python train.py --n_layer=13 --d_model=192 --n_head=6 --n_kv_head=6 --head_dim=64 --d_mlp=576 --vocab_size=8192 --activation="tanh_gelu" --norm="layernorm" --norm_place="pre" --norm_eps=1e-05 --positions="learned" --qk_norm=false --attn_scale=0.125 --bias="none" --tie_embeddings=false --parallel_block=false --init="normal" --init_std_qkv=0.0243 --init_std_o=0.00476 --init_std_up=0.0243 --init_std_down=0.00476 --optimizer="muon_variant" --lr=0.00863 --lr_mult_o=2.0 --beta1=0.93 --lr_head=0.0115 --warmup_steps=200 --schedule="wsd" --decay_fraction=1.0 --decay_shape="linear" --final_lr_fraction=0.1 --batch_tokens=65536 --seq_len=512 --doc_mask=false --train_tokens=625900000 --steps=9551 --dataset="wikipedia_en"
Each number is 128 + 24 x the weight over its row's rms, rounded and kept within 0 to 255. Layers, rows and columns count from 0. Numbers have three digits each. The size before them is the row's rms in percent of the matrix's.

# layer 7 attention output (transposed), 384x192, rms 0.091, rows 217-253, columns 0-191
117:139152120123136142048147140070175133137093103083124133097145177098119167122124099074141117100112159123107078121145093115108142131129129161171113120137130101144099142146123102130111149138141122152103116101128110124113096104162134128164146110105154144098075097158100164142180161128160113114100157151121138125128124104154116129097126136116137119118135097144127137166145134169095122133138117152073131083114126116124169123096182130123079129121176146111102122103128114131096149148102130114098156132112140143121122104156123134097155129143140139154082132165136118139123134149181122128
120:141122154135105111098121107155107115160114134086087123130166151099124108142178124130098139131104134115118148151172106117110119104158129142114137155164135128128126153137113118143181142133116128166096161120180143145084119080131130106132128104142096187120107107150165117154138170092125159125131091126137128161133110130127136172116168149143116115124118125193097104100101114114094151156130134113123109155131166105113093112092138136110142124157143156177072125129130121146132088151090119118095096094103135122113150155127090114107083084164147170139137118133118136097102150091163133139
110:130166139154123114190125109138156137122126121131101103124160089117130109112132131131089116130140090158107139121134103132154125127175119147117145167164103124127105144137129131152135078122114119147153081133149114145101109146131146140086162128091069097151093116109128129123164151166120127100174133112081112104082115096153135139096150107099067115137158147111163116127143120119123126099097106130113152146181137172175126092130140122123169150140168132081117164123129143120135114106123133163143124143170154145118106158098133105108124139159134099168122139143094115103093103128069145105
121:145140135113100113125190099130140104127145173149138141157145163140189138123119170154119117111150108125154105092112125147139106077123149093132126147100112155118140087124148116166144109127107130123113116128141088125105140137112171121100112155107101120109120122105143096087093110106105132144148156115133143139159117086102129106088177150074158165083088094104118164089097135073136167123132115154112172130133152139087126162152117114150125149121126172110134132116187145155149154123096111143133142162143146144090116144136160144104095089111116114120114090130124130128143146128141102109
127:111140147126115133104079121105085140141103144103142098143145111158151109129109114101122185122065118097139129143146105111154101117116071163090169117096128146105134158139143142148151167119152122128134151110109127121149148128095135128106103147124163139174126102156119141100112110148149104115185117097158117084142144159139147121122150111089116099092125114104139163137081093131147117179104153141147118147168125107158139135149123140143149144108151185130125143159137087106140135177147147104146171106137096125149125111160147130108118127171130124147163115100156150098069131120158135112
108:127149102140164102122154131154157135105124147105131066128087116105157156104124137142100157154110143130138144193116119128109165138166132162149099110125124160147142099149142112117151140124151131099151147161118079151149124147167125162090125148150130103140138158130107135106161153142129089095111148160141129104154142136156102113121148127104090143162123144143098126117084126102116087150114107118192127114094175165138156107090133057092127127140114143109115137091115117100142123170128196157103131094133138130141118127121167170161103118130107115134131118111158162128125159111101130134
112:109103114122144130110123165130137109112151092138149178138150098149153145102122136138097158079134175131164163138116123165114173115189100123113188135112108107111161151135120149145138090093118114111152135181119105097122142135068125108142144148094130125079112158129131127115101129128159149160143139131121117133101082164127074176121134149133144134062127122125122124129129091111123124129096093159154123177135161136121123156139155116152157124118123132107139150113116110141141159117122120153178086101111145147152147096165131125108129145089083131140121131098108151165097138148116137156
093:096110102066095126144103115083153149152126102163152090136186119105137105158110121099111121163151106154127114141111142123140130132149134128122118108137178129148128114180138099092086112132133116096095116108147149135141142127136117183132144155111127170138130126105185133152151113118113094162164153166102155142099116153156127137159145117160131092126125115165127139082113115146122137092132117144154082150123146114133117149148074135124120130115126086078076165125104115104095111152120148090111134097101143150102179115134130096150138143107156136128149114147167099127105150120096149104
105:122119159160141090128144104093101124126119138143132152128132123116134172128093134121176114117169124173119147156168116148138114097163100136121157138102088071130121106166132096143127102143134140131124105130140159161140110110112124096128108106154103158134173135085123121086153119109111117123116108167163118118130104123110119094123150126163135108158094120148072119118122111139119098125116154147066145149081096144135111132144206116116108094141126136113139140148126133110081072089130128134073174127152173134142147103147144139147128127148103128126137138143071151115177141125145099130
110:145138115125062112131089098154107133129168117150126133168085107185163132139136144117134112134128177108117125139091155105163138147115103107131155099110153112110106096111081180136145129132141098100149133179123152145128131124126190124111122140121129095170088097144120154142145161122134112108115147111145116135124171108093107168149111160110134152100115122133116117132089158112146147157126127129125088098118133116146095113133140124124098079170115134096138138101186116135163117165155053126097105161106123119128125125130116119145155113118122102137107112163088128121128157114171093127
114:134144144158204141146144099132146141152114163108131084143141135114167136143167139103174074149145128138100095110125121144153159143139125097175165129081107105133155124162160119129118151123104117146121155122132110116130118133106092092110117123076168099168145145114115133154135102124119150121153127127142124105171140108126111077121126067143143138100109145143120141147158122109110149118129162129160112144113096136121123128124130120164153120145111085104137150163171151128083122162145070154140154075116146083134110143138110132118112099102143180130104148141073107141119136092135130138
098:132110086097142112148136156141133135095122131066130141160137134072130105152128125092108146179136107182124158111151166136110191136096142133151169123139138134146111107131131099150117137173117128084171136150097103121106128131102138106141119151112097148084166157133102078111121114131159119146164095156174132115125148113142119159140130080143111163136146132132097154128092167123116183116110125080118134109140133140123111110129090130116145115106139158086147128107126130128125135118151117111084126164133165165172116130132093120131114122144131155079103155184128141126108140174126120127
116:146104117121120138108146119150099121104131111187133138134109119140143159130082135125131147154172112132084114161135121093123107121106131141140135124136110084127140154098136100122099090150116123118147130090143112133169107138095128077082146128152170133177143160141154111126120165139153103186092163160175141150139176119122128108135107134117109163121117138170142115142122173163128111134108130121097100120119145141145125146146133154149141104076136167104099137172150139113129100160076112107138120102114137111120117141063140146142127094090146111172145101169111116140104140180101098116
114:122102134149130109137103128118108106118133066130107150104126185122156184156087123135075123129159082149131131121129084113119098134110106147130117150153140132149159103137139160141091121104107140139143158140116122089133126139154133122113104131100122107133126123180161146165168091092159113137135128130167154167126151071095094093095137138129087155137147109135113169119145108122121125169095095103170115119154128176172109127123123110133096135106113079143147149132133144138127154137095120119162140131120103152148169137126171080104166116105104121158135123092140138145144135084137134091
113:147089110158121137079094134141159132123109123136126115111160131134127157147136118143131147117133138079157104169127138155168162153144128155088131133084109134104099161107142111109104125133134143133152144132144127128156119160149131146144141086092126133150125121106176109142151098111094094090134123159151111136118075087166144113127148108113144146066096093126166119122118142140127134111105153086148126175129119192155140111137146151102105160131108163137094152136175137134142138066159181103102130092162148149091140139099130123140162144151075162106134141132112097126127134130125155114
114:113119132077144148131059079116110109089146123146092103068106128146105100152173129101083142130136126151152162149141148123092128128128112110111155126134150116160103130111165130132138113137145136129163156097134127137136126131164128128121109109127080099108155090088150145109148119106122140155078163101113144107184139126137112143190119132099118140122099097118149144124147107184156094139137142157140154127128151154091110090169116128140100131096130171122079152136114143121149063097125107123151108105116105143135182143112122137148154133119121119136097138124177127119118137117158127147
127:166112159084142099141133123129104127117082116132145159078177115136159137073154155140134130117148166130123118085106155166145135065084131141129166119112157155167136143126155147098126151149092117093142114124154114128117122148100117115148151137166155138138097161137128113085146112123122141116122104150090084138131138116115178109123164131117134147108122097086132140130169118182128189134121092148155116168120139146135133138106155094099110137125130081152095120138106163101131081152127156136146090100103092131109118148117110157100114161102165120147121133144156141112126138112095117114
124:073127173132091152108147105128118155097093111142097139104150125135134144176116186134151141153090116111151142072141153088138109157107136143134119138118185145107125097121143098099147108134160080164146109131137154122119123145120149129110082114116165138148150109152118114113153132124134131138160109178151104150110129169131126108112129141100164176091201113130151108116123151161107131105171127128133112113122140156158103088120094105126117134109141112090094156152118137128147132155109137178128151114124157130115121084136121092142152086129119141134138155102136106138088119084144170146
121:160125149137095127118140094135166117162089114117108132124091055135116078138123127118103108144167148134182120134135153136127118144120063099055125131139138122101157120135103098120105125123120123140109158129110140154118103124120157115089120168090131144145137150127102146136137098115104101123121112121150136130157083129112109114096106151187146139164134151117103107098119104155121112090178107151138111093107120123129140158097147138130133136143104152128144086147113092088143118087141146125123133132125124163149118173167100158132136120133094048140113122156114094089106145134115150106
106:130131131154147141127139155144074159149144151130152134128142129099131117143136150119137165198096156121139118122098130121138158119135110132120136105163074129171123128107133110137101101094143068142118144141105156102209133142160142140150174115132083129116110097092100132125106087150133117150177176143165165148149104113123103128100132141152108149140124079116133131135152119200139137142154148138135133124138105141135098140102171146128147133159093134150145138096125136114125144163140130102098162171184131100137153148101140176166125121132132096096155127124154101135129119102125132136
120:145099145115140094144154114130101136139103103167083123151119126128122131128112164136093143112084133137116130136153133146145138112156089137131124096157138129124093149108132117145149158155147100118101131099122109131101169171134100143113099128133146139138142160136173119131118136131121166177137107126094084149162101105141111149112144117072135180059107125197166101137111124145185140090115101124131070106125156156095118108097135154148136151148152085153150084087164121141137148141094125111104114118147095124133153089147102135140141101128115112129120120140131137097150157120121173089
122:198053133163145116106115120126104117133134137126133144105155120152134131104093155141109125131122148091089139145131165149094138108128103175140146149084128110171151139139087160130111117179127132154119141136107096131157165117148125091100085158110119130141116116135128124107147156124096089127123115111098136107082126130140116110158172118130117110117085134130150118102117134159138156149148114115105128147107127098105144137132090066137127124130142088118146100149141165132109133169172142127132143140064140129173115154133115112128147134163104107116164158069171095133092106128160117116
113:148158123137106112092129133121100137131133166107119157120154153151151137112118105149104129203108130129135120120093087117120115115140118119129126141160142105144125118156196174104108113154109104104129151085127107156166112118152137179108077147154130104104137096141123132115141141111158074149112132157113131146091102163133115155105144073121132134124156128152102155152119133106087101113134165157153133154129132085089119100092155167158104124141168125097149152149161121144115130090146118164100104136171119166125133158108151130136140134121157156166123127066107100122131116135159117162
116:155091127114139140178111144119145154130081166117100063150110162132155144147105124119079123112132138111142158149129153144128124122128129130167168117097093100142124103152112148103137105107130159150113068141132147148176128131108195166126129116122120138147140163164124093125116078132148153131142142093108128103141090144105133108161107132090141131138185110167118145156107162137131124151167137134100151152100146142141099138127143143143122113147144097144090161114128105134171137119117120107096133128106123101157118129121145101135082099111140134159135129093140061160151148157104146079
113:151162163099185095158144121173122113095117091146122180093130117132113138114155111161119143157134082169181143105135166152112107118115115105162118091092097097089115095117130159129102116170139128126112157120150167146135125146173143108145145154113153112086146105155115140133126124140118131074175130118113172109117115112154151158121139117122083105098123130152124140158124130123136110123136098109105151185103112110112156164114111141110140133146134107108118102127116138129125126147116137183127128141136102105118151108141134118110167063124091130145155116182126119098115143126181135099
123:131086128129129097176113126112135122089128139139171119109173142107123161124145171093048141124136090145132133077090162104108110147124106157154169174138103144041138133126129182117160153118119108148118140120132118110133126155123138119123140169132150109135131138079155153098095171154146130127128115118124136102132136098144124124137128161134140102189131146123118127169114070151153129124129118127095149129091144108153136136144110106135111142142143142121140152111149157115108127111129146139135138126142110115093110154106127117112151135117059143146119150122120141120129134191158076163
087:106081080151163114098128142115137136119186158160095166161128150127109089103093092119131140120151121173151092121168105167134152141119091148072167097087118096108147116134134160113126139113147149114128160120106126131138101187142205099111104129173140177097123138139091157144132120195121117126151152136122111119115099105131168120123127143114123135132135120151134128098194134134122117138141163156128101115132162136118097099163119103132168130132122101116149099124117132106119135150124134106138111157145087118120092118116106108110125131168109133107101138147133143141105118114093129114
109:115149120139113115150129105138094150150126080161150127098143144150115149108154144139118087150149171129122129140116135109110096098111160151127098178133156147075132153140103157084146116120133131111164142106117136168134150152132147173158128122135144085121110146094095141113111121150106132104140127107104080095149140130106097080101138159181058144138141084122121144125124116106132132131155110088122134103155169122118146164142144139139115114122163104116076118147124145118128153126119141090079108141159150108174179128148109151137139108124168140161117161172130138145162125129157077142
133:132082169097145172162144143108143152152135124133087120139159162130108147121092069116107140115151150141132151190118117144118110081150150154109123092083131138157138097132098123118128145132140111172132082110132170145110160174072098136135122102169109113129130089118114148160164132115123121127109093138139146086197152141172133112100135122113101188134137136146088105115098107096113135151098110115124100123135137139156101102137108169097146133149138121124121105117138133154114125138125143170179151129144127112120155122104153117106128158088156116136113142106164090116129115148140144136
128:122119147109166090082104135131099165159120134125122134134118139112148156142152099162111115126102131137135128099111101105100154173138155153130095132141121155146135124140092130134107136154128133141122125156145134080157143113128167116111142125128117103131155118092144120120160131136182124074084129138110097115088124155078125088105148098177169120105159146140127128114111084163144132068173189153121098090141111158151149103149131150147125090111094133092089136107167120133131095079124138142142113163128133128134119131116151105111116146108151080133134126154167158072122127128153166140
126:127159124103114099118120109131151115092117096165083131197112140118065145129172131113115152131113120139074139104121172136154107155133134098118112056161134118159133117113144132104120149117135166138093144152142116141131153123141116097116186119117167155124089151086146144102115176079118130098103124189112116096122123136105111175098117092101100157131146148134166119151126122129101144121129136130141119134113090137091150122145139108136119101156103159148119134133149130097093115116127173112142116131147098128127156149132154133172149183103109152121118132074140124139144113132135103112
108:093143136132171107151171099127194095131176132146122089148141075109163155122125112139155136138121121124141155117157138100128131124122128166094168121128138078147129104121157169118127148152148070151095133099129117163116119073109139146173132099091113131105114125111135158139106121162129132120149107098087092152120169106117133105124162132108088096118169117144106153121104132149118129153092107147102111096111130123125143133105136108138120107094080114121146161196124115142129132155115109142167142128135094167086153133105105151159125132149107127121121094150127152118150095127164095108
119:125076173127146129100113141152149096115104111119147134119150139181123119094142127096093086157093101131139142131117112109158130113137097133131119157131119127135079130131148160102089128125109129134100122110111106148151114116106149133132124161150146115168123126139153114124192119111180139129138144140131159156123168081124098089090129110200141138136127149142146122090096134153124134145114106145125144164095101083091127119146157124131135085143142192142110159090139142114142164092158104114120138120104140134152136102145132122113105164143124155123108135209144158137136102130174125172
110:134128101130127141113136139129117105140132123144110162094131073123072145126133202127102109155133127138125124163164147134136124147098111116142119156138108111115104133133103114101134145098146113145101093118115129149118130105112117095157133106139093151093139096104113147149124180144150139119153149161151110100121147118134190097100169132168119132152113134124135123095134146140114112129179106191099113156143134080112164110094115115099120143139093138103144104155130106137110135141151133156123087101126129107149115163172174061131120120136192156182180109114159124111128138126107125145
108:180142146126115141156111138125106092128138086120111134148131112150148092120098124126141111142129132117129118116153133135126128157110114159107127141158119162165189107161164145104131102117129107116134116072114147144107134082179139118123125106174124086131103126164077119138086133142148188120125137132141159116117074137138114123123114130108101108154145149143154142134158128112111139060075169096119131104145150134100140097117133151138125061101095149151121145136097131146165176090123150119105132121110142145121119115125171116100150134068116121164107189128149144139112152108110127128
118:151111094119131122105162113163093153149146144157150104117151120123115169130131137109155119103158079113102179125110127120108117139115149163117130141149128150117081133124132122170121130103121128164140123110176142072122125137116112162101112136125139157130152120104071135151139098143154125132151138133136118135155150115113135138172094116069133112070153132088179146172101147102127178140163144133164160157147109158093126159127136123128140093151122108110122084128081089114149145143121132085162144118162142156167168130121157190149094131128161110112115112110112138109122134144103122145
101:135158168143153090145141130100096069125153147115182120098136118143134214116114152103140112156120105145129178160117131143115093125167117114091127104097114133136147110112117077067135160146131144102127109152133107128122132110155097130135121159133131095113118151127156154117123180118147129118161118078118148143106135143138170143136143154110138136149143141129175159058119117128155179148138131104176128141101087112127126115128111116164131139133122116125125108133127157116142118098161166088153123129109115129120134130147145097107116114071139124186069138119115123141116129162131123136
# layer 7 attention value, 384x192, rms 0.111, rows 218-253, columns 0-191
098:153130165147130132162155138139122179103136129139143120100107135151118134105126145131163120135178098119166107129119136131126164140119136078145113106091129127148074123117157102143062137137166118100122090137094097106160113149119125139131120136087137108155141152119070138101138118135161123118161145097146158115110148137131132108137099102129172129152125146106150133161133153136160093096143119123123136125108121157137158138160117111144072140122094117129141117135156130119118140135147141151181140137151086091180108117134152130131177191079125106080139175104133143123137158155123137061
102:142072129116133135107118129089127123161145131099143103133135131130164137150108113124111096145118149108137125122117139109123126125081096086145111131100127123098156108126092121118141154126141087135119163113084147120146134103119118111110130117158184153064154162150086099097113103124112115118101141165175136131177172144098124139161138138139148125145084111134113154138130124118146161116135164189125106126085099129117132171146125126143116124082085133135093116127161097146140127135148106170071119115104095133134132089118159187129131130111142166127144153133153129178161137104182106129
093:142112131153164088128103135105107142133092107131140095113114118144092123121145099106104129157133161114073136121121158117104129152135118139130154101136121120146120136122069160103138167116112141142140128126103141129131112091128080125144149116149188120142090109150114148185197129157138152115109090114162152114127147155146146158170092120128101108161100138163120117145143145174146126108109127108130064159120127143171120101113133129080131142126120075132117126156094117055135110105139124126107082102123102131124130094137100096147149136130104136111135189134124145124114081131144157123
100:142083120133122130144153120135147098125143122131122180112140142085123112116133130110099097096161132181136130108124134138070160154120215133184115161132151148135122111109107097116145085104115158152127134116158110138146119133130129135149134119155067084081130149149135119200147176146101132116099119126117107157129121123094104144118117142150154135149100137139128077120165151119100136083131102134099118125096136146146150130102172094130134123140111125135149106070147174116138124097115117123148124159119133105111128128105132158095080131088147110102121107132106115129164134148119093107
100:107119152148143155135080107096099119199108090138127170135146142150128127143125126107126077129143143128147142085116168128179096110107135116123155172121150132138131173114121148124126081133129161102105117087134159116098156133088120108146157130118104148093120117122131123123097131118128153119157133134111134124144131117140150148152140178138182143114152126102145130119171138122133143127111129112117120124151145109125150185126099195160113119121114127119144112154116156147135122135108078137156126161115118089132120117117129126114176131117145201122126106135112093151124083166201091170
104:187107132144116125150107117133113069120127120126134135162129137094087130140122105134100116148144135083075101126142129109151087117064105124131128119122143150167145081129126146107132162151127163167111119084163143171106136131172105159104115134164139092145119132122101130169126085147121132092116142072111115145152137118115199109087137143127088136140111116109106149149137150154119132117155166110117135108138123148140150136162099140120111168113153109165155123151124151088178088133111175166117135150132108142116116162138135156127118126159141137129128107111150133073101121149119117156
107:100155152170185131103146150167141131072143110105155155104099109132113163104132184169149119106154175094109140092121112151145151096146112113162127137138110139111135149123097164139146151109131133163157143151128114127118133109133116088087093119124116125145131125136109126130089141095132129113120105114171124128167128120087136126149069140115099135152110122107112154169128139110104082144124142105106193083142104135096103135079152144132144091101148154151165131145120122136158102113145113100130184140127146114162086130093092136145135100130132113088114133126121145118145146171149134146
100:113131122122121175164119147177146139137134138111121131099115134120137139119166123114105128115081165100101091120095160111172129174104152119166127135179126138083130140103144143100120146099092082095116121098128067079151117129205129144101122132101114091123100107149138137176125136128111179178132124111130158153121139108132119164125112142123153152090126148096145137129149147098146159129124104157139126106169139100113150117133094144144094108146147140118095126112125080151138151155164160108186117116103124117092106152129135115106135114136111129153126134118150090120102138131093168143
098:107125124149191089137153174108135138128062131093112127092185130058106134142120135159131116131139104096145114115143107133116112126153126106137089175126132143114116096147177107095129122123113180152102136054126104122151147110121090118147131146092153163106153170144104114144110089129098129170133095101124129105111098168154158103107087104145109119123137144127088120128148097185118142116142157130129176165159113120136120112166127102094135149089134132125149132157138099097086130142125150114139119104159117126115152130136144116140126134132102100137129128121152138126157095129126151123
101:121094126119110138114130124147118109118117110156141159073115119136112125120142161124081157169138131145139124122118141077122107159117120143094072111154150130117099139084105150112137127135192127078111105101155159139126154111168144102170099140198108155146120127133145143131132170158112154134129097116135120129106146140163124161140148185095129138152098104106102107106090129131174134158121125114131164132141125119138154136140098143101084144121149159147107090100130103168131104116103145095116111167126115159066146099116147124124123146163122082135160128101135096137132119166167151129
112:103157165147124130122139103084171132175153146168132118091096090172136155099131117176124107114126149101122120141115140125133104122165127139089077152117106121124135142099141134108117133146146119174114109089138172128144118115124127173084133117122205151129109110109148130128133154129138165116110153119108136126142146129150134122113130181098095153136092137144110108128140118125111096123135154171153101116149115127137138134111136137129118141160155103166142087188118173115132126140132150142164115133115114112103062102119123153136139126097138122118136112069195095139119138067128132104
100:128137140134131118176109135107170150137135125091108150134133154148142141119210157116122108101080198124171143125122117173150127122113135110142109143125163130138139097123092145168133136106143121120141113122126145141145127127189137154170060125113100101108108116120075165134134112120113168119184145108113125134146122138164128176107121151134147115156130136112085109132105102082144131143123141131166174114119110132130147106118123115099139158178128093088177118118121103141105147124151137176134123142144136161112135132158092115152145151157147141120094162114155112111134094094145140140
102:131179106104121147135153135117156132084131165110139126158121124150102108159118129115153145152112178099191123127089135123147124115141145096113155125141124120092106146132131092146136109153129130131134089120131124141128116152102119133137136111139155133176147126104113120110083163162088127129110146116114114128138121209100156170165117112123169118171114175135117144114105154167135127105133170142144167134110116102114136126141123145114188125152157110118124111117076098115139118134158125103113137102162108128135108125116078158149106140137118139110121135149104106149130093162159165222
094:147144136109112143145173120112085102163171125136115135165116113094135142103127113100113152178111155162151104112128135145114116118111134127151144107161118145137123098197118145118137135115103113117109135166129091101087142098115109136089128173129158090173104117172116150148113157107155142149134138111157147119137167183071097133117092136158125133152147118125149146125146142105136126116120140158105121127130134126086143167108111097155161131120169091077139107130117135153123110142094063163173163126093133139128114088115105138115082101118169101151093141115120157131141107132126102127
102:130134100144112132117136161155144190165087117113144121161165144179135111117106129166152104125104132147108113124114121119168123127130128164154152117103131140106182117134085107098108151138125094127112098182127119110130138134121118133121129120148171159142131150113116154142110129158152124137135088144121134170148133155086160117096153099163129119140145134148154122103121143091092144145083104129130107157125108084154150126082129128125151126160190100134171115142143153121142149130145125144096135131144152101123108136116109100114162130127173148091185096141137144123218111157088127113
099:115100091178126134111139130138136146126147144112112133156080133120069113162127117094133112113126080136111112178118100124103113168172141096107112111136123120133117142093102112161142105106154086158146105141097134167160151115148132107127116115139131106152137115112138156166120188141161124114184129125133137120132101134128100132135101119121168092175119122145100109158091129054119096108117155084118119117146115121111139135136086155114145148133143155120155130167132130161122120127085136115092118150121160114159135122115114093131162114174106173094113101109137138104126107134182085163
103:165162108110133117155106143117117139173145152086133154116078109136141096097119128098075103094130107138133123145124108156116123134165125120158115124105094122171143132099146162124086137117127144112136109115132122109141120144118118094130167136103121130117142161130160144158126127111101151111100144112140133091112148087135112146115112126147105130116079131127093115146094142070139089127058151158131156132102140118098126141131164158140131118133151150130165044114130151124091128125149129078120098129127096138145104174118160167142107156148166106115139062178096154133146106133125106130
099:121125085133156083091128145146123089143116143119143161120139176108143174115126119118120157125123135103118132137128135135130098152130178128195153153160114154135122157143196133117151127138102115137111115144169150082114112134145141154114151146127110084111124087095102100140147121125139160131117157138105123118114148154159159112175118131128098114085104119111165113143135116100114124136101110072125165090133182086164106136162091133143125141143181095133128141117090128146071143115118114158127102119125137111098127118123165114128091132126129172113140106089146142193120113140135143148
102:099152126123092159171134126084100142127133134133122117134113111135111178140111125140151147088141105109131109102125141123124130144126148135146145207109188147123174120147128152100134137129076193114122098094167099139048143099129126147099097127108163115163126145204141124147148161097104134110121105147138096120121111099136144117175103088126174126108134159151127123121095137110091115111100103138133134139126161120104146139143098138157133117111126121112091104149153127158118139071134109127170135134107115154129122153139108095100133124124155140118130141123120160152133160136117149167
101:105137134152090157124126118168146140124130135095184116142132146135119154121175131133164143127131122161182127140097111144091130138111174100121117158124101136150127126138121140141111133142121145151144123157129141131195103089107145116118162188117114152138116130089099114137130149115144148058132126110110155131096109179125139127159107110135123093156171113108146150154119161142088126152132151160110179166123093152157142193166122126106120096080100138123135113120087128099111141137173164137163127174123139094146112158105149109144102132138131122097126140141170131140120139119163098131
103:053175096085154102135162094145159105123119109136140158171120143113113127116168096089173125144140086141175136124137088111145117155105151108129152129150127151109110112131138121106122113126134116114123118121147118147087082099111145143154146118185109136095136131136088138127115136141150129146164128123142120132163131195173081153121106139115127169119136123148121110126137147125113128144148113122165115111162147137129134129117123117116069142151145180143148109176127115148091127097090115097111094068169157099136151135123125178131122098107138151110089129158152139129147140152119115124
105:142084149115162151153142132161100112122139097139119122104115099109086096158120123123110141111153119117139131100109149108122138144136160135156121105065148164090149157098095097150116102121136160161132083157106101094072193126117107086117162136108163176176122132136100110153117111150120180119126116128158120128160121122105136099176146171134117158141116137104116092094130151127128116127112092128138100100109085124144126127142139094133119104176095109131119131148124133124137154162109160105144135133113132079118104108137070155127145154117094145128116144175134179105117131107117128109
093:070147129115155111086144084111123116115170112144158192149137101108161117095151129125193108128128128135128106121124132128126126125106114116103077116167136150106133159088102104153107170101120080141137148150103161106090141130127057103086143139123157126092105137112157118132160166137114136102131112125138160182111103138150113147111154124146130093114126128074138123100121106142140133098107126105096131097145132144116119146125134102121145130126078138133122085121128145125055163151111122129107121125165150167143120107125142128122156144128114148112127133127146174113164122103127129191
095:147106121132112117097119134105158129107134169126188124147129164125146109133103123082141128089105143100116132161155129105145124129120163120070152138142116167184157142092135108139131136127132148122131106133117110085116126092088146105103155107151111161146098169083129140095117157114119106142153133169107123123142125139103120086128123118131152130157106118136096142098108160159146136155147132115164083108123131163163103095154123125124094137112173120110150139143163074109178120089160158098148104119088142142152132096114128147157140168183162123100128154099152128148157153118128084139
102:117184174102131124090147146168150143156154123158088161106128144175118065113116099144152120100128141123167145134159109150178121118151130114136106114137143115178138109119111123121092083133128148122115127133115103151137148101171142107185123118111139159125133104109103158141146105126063109195125141126132158161143110155132126132120119111113101089122150126113124125091130173112112154134132143134154119147106134125113135153150129137119132078117109089114115158175118124105120126136135157159117133141119155146157129081151186111155110116145183115100168118122101131135118085123109169116
114:161124156121075120146142093128140129096085088107149103150090104114143157113170131181116155142111127131136164165140154123142104156100166133154104155140113146127103148077138114130133135150126116187124085134158122107112122114109074164146127112111110076146085145128166113128115144073168140152105141153105125142141164157134089109128100119119125149078121131112092112133070124151064119120114116122101141118149111120094134153091153156092140143158130090117122153152144083139154147102139133158118137144108144130130121147111132167148130104101135148160151124106105092129132136141133127146
101:128138113114144130096123184113131100152126160135142137109122109113139126141099089109141177082122101137140114098127133194111166157111109134105114125103098131160106119145162104141154126139110129143107142142181131101133119133111116100117155131115089151145180166134154137115081153126126106186130118139145133149127099127127160144106134068131193105165139141137132125138132173106138116124126138145120108141119083130140128129121104122102120118153053141134132147114101103122092112131145145199132110120119128184052105131150116129142120150149088127139150113094113132132113122147097170122
101:107117085140087089111122095124137107118139091136149127132124102158180090096128177125103124145077092132098129077115146134114139150140113125161117132109130118098098169144159087146111129127118128129138147119114092120156062131155107119129094118117165143149113157142184080085107128140111143097124180100110100176091120134067115145145118150115107077155137131111129172150159125113147146093122158103133142131127122106106155144145132085131086162116111131133103133125121109111144113124117098109104108105129136139112145125178088126173108117147106132126136096134127154117141125095101112107
102:154131116161105157165157128155161144062144149127122113110146093153109132110127143100154149138122130127118084145116130141118107085163117105110150135124149145084143132086133106124128117098131107101147140124136123156116128147165126148125117132104156162115109108149125114148129159101105134184161075137175149201138141110160109115127140137125102114130123128128175181158157154122105113175117062114141157150110167114132117152139133138129180141115143124192138148119123150109139137172125100166096160099151129121136122130113128130142145146136113152146136105118107115199163126149130088125
099:116101137118145137128113149161099163135127153113140148101137133146162132101088133129112122093131069155199163122147098143129166113079130167167122142085092155100082161168130150138107138133116114134149099137098111129144123117107133159145100119134112145154139110152116100116137116138127113140161123081132136189131099147127108122109152144152157131106129157098113125136184097152142096105133108148097087134125158123102109117118104157092112121096155145098175130134107119151169131149127128093139180147106156143157113116114122113137138059143145056127120119158129131136114150111121125123
105:158120116149091110143056135150115107102102120104156136123113135173114112113154122149099157105144111148114136114092137126150151138124147122130082129110122139132115141121151074142099098102114119104118110147133108135129165110145130083117105106171150109166168132155130122112158134111116145115118136136143197135128085117122160131147109147121159150128125166125127073143143143114129151118163142132131133144135149122099136111160106154129132126134179140099117088075132134102143134097169152165081124099151172096130159173135162130051150115115127139137104179136145126113124115126146185095
094:132171108118113125177158105151138167134156179146132117108135147084151149171126162101152124115128133133148118112133164106137136181115134163114119093128152126099141117086118121114124125135137122109147154140104117136098149092123137101116144153081144132105147110098115162127112145151089094115095098138158111094114112139097140158150127145105083099117117147123122069166159130132115115138156153095138109107145169118162115112176133151103098152129116045122138114138122136150123118172074134121119117120145153133134097162136127101159141130112132127127136149063127075126125140181102125105
101:119108145087176137124099133153137172146139137124134142143112157138131125151145137124170110113096123125121118122109089104134105106155132133138098138135166149169144108107147145136101118158143107109134130112167118123113169144157149143096137098115164168146118168149143125093107093109115104100147131127122132137162110164122051142167130081122139101112149116119116134153148095104132119151111079058124165102104120141107123131151142162116150136150159125136104162073138121148138129129090113121118112144104140140122091123108104197156145133129085093090113115109059118130109101152092150137
097:078162148132106138153125135071105155123148123133132131161119149113127154141146133109091160108149119124106150162078136142129134122122128139115152133150129086123136161107117122157135144140112155147129106164133171131162131168118112167116121126134108187085139121136140139108157083129125075097085142138123093143113180084088132125078132112119138129114103118098128071103128150142124132168146076166132111098132113107150139179131166119133161171120122102151084108129133131120077110145120120099129133118148138103114135121126116145133140139194120152137121091117124127068124110145179108138
105:109145146162117148147131132101114075130145149115117153139112128145154103110109111145128160127107187151146085132124121128143130115147096077158137132101138104169152145162103118065159133118151153102099157133115104150137098125123148082125157137157124098144078125144144088145128124125128142102091122123148098138133086124185135139091136151167127140121115132162138123105107052144123101114130116138122105109099115123197118098115108124117133135084107175140171197113174145145123115096137145160142111108107127125083096117128103122112152120112115140117138130121112146107129128118147177151
103:141139139094131157090125104133153158152102069190125128166138140114123067155119143115102164126131180060137144082115117136161129108093136157147144123173117119106109159163150181209098124110128110128149156111130127145136144129112151122119151115138126168170131105150116083125124095134124117129100136177162118131146109120146108130139120125117149135122103138126126104150164121102111105097125139136115112107151161141158162128132139109118125138127120146112156121140112101145132124130097086170107100100111156116132165128121127119167148125166155115116167149105170100137167101092146100140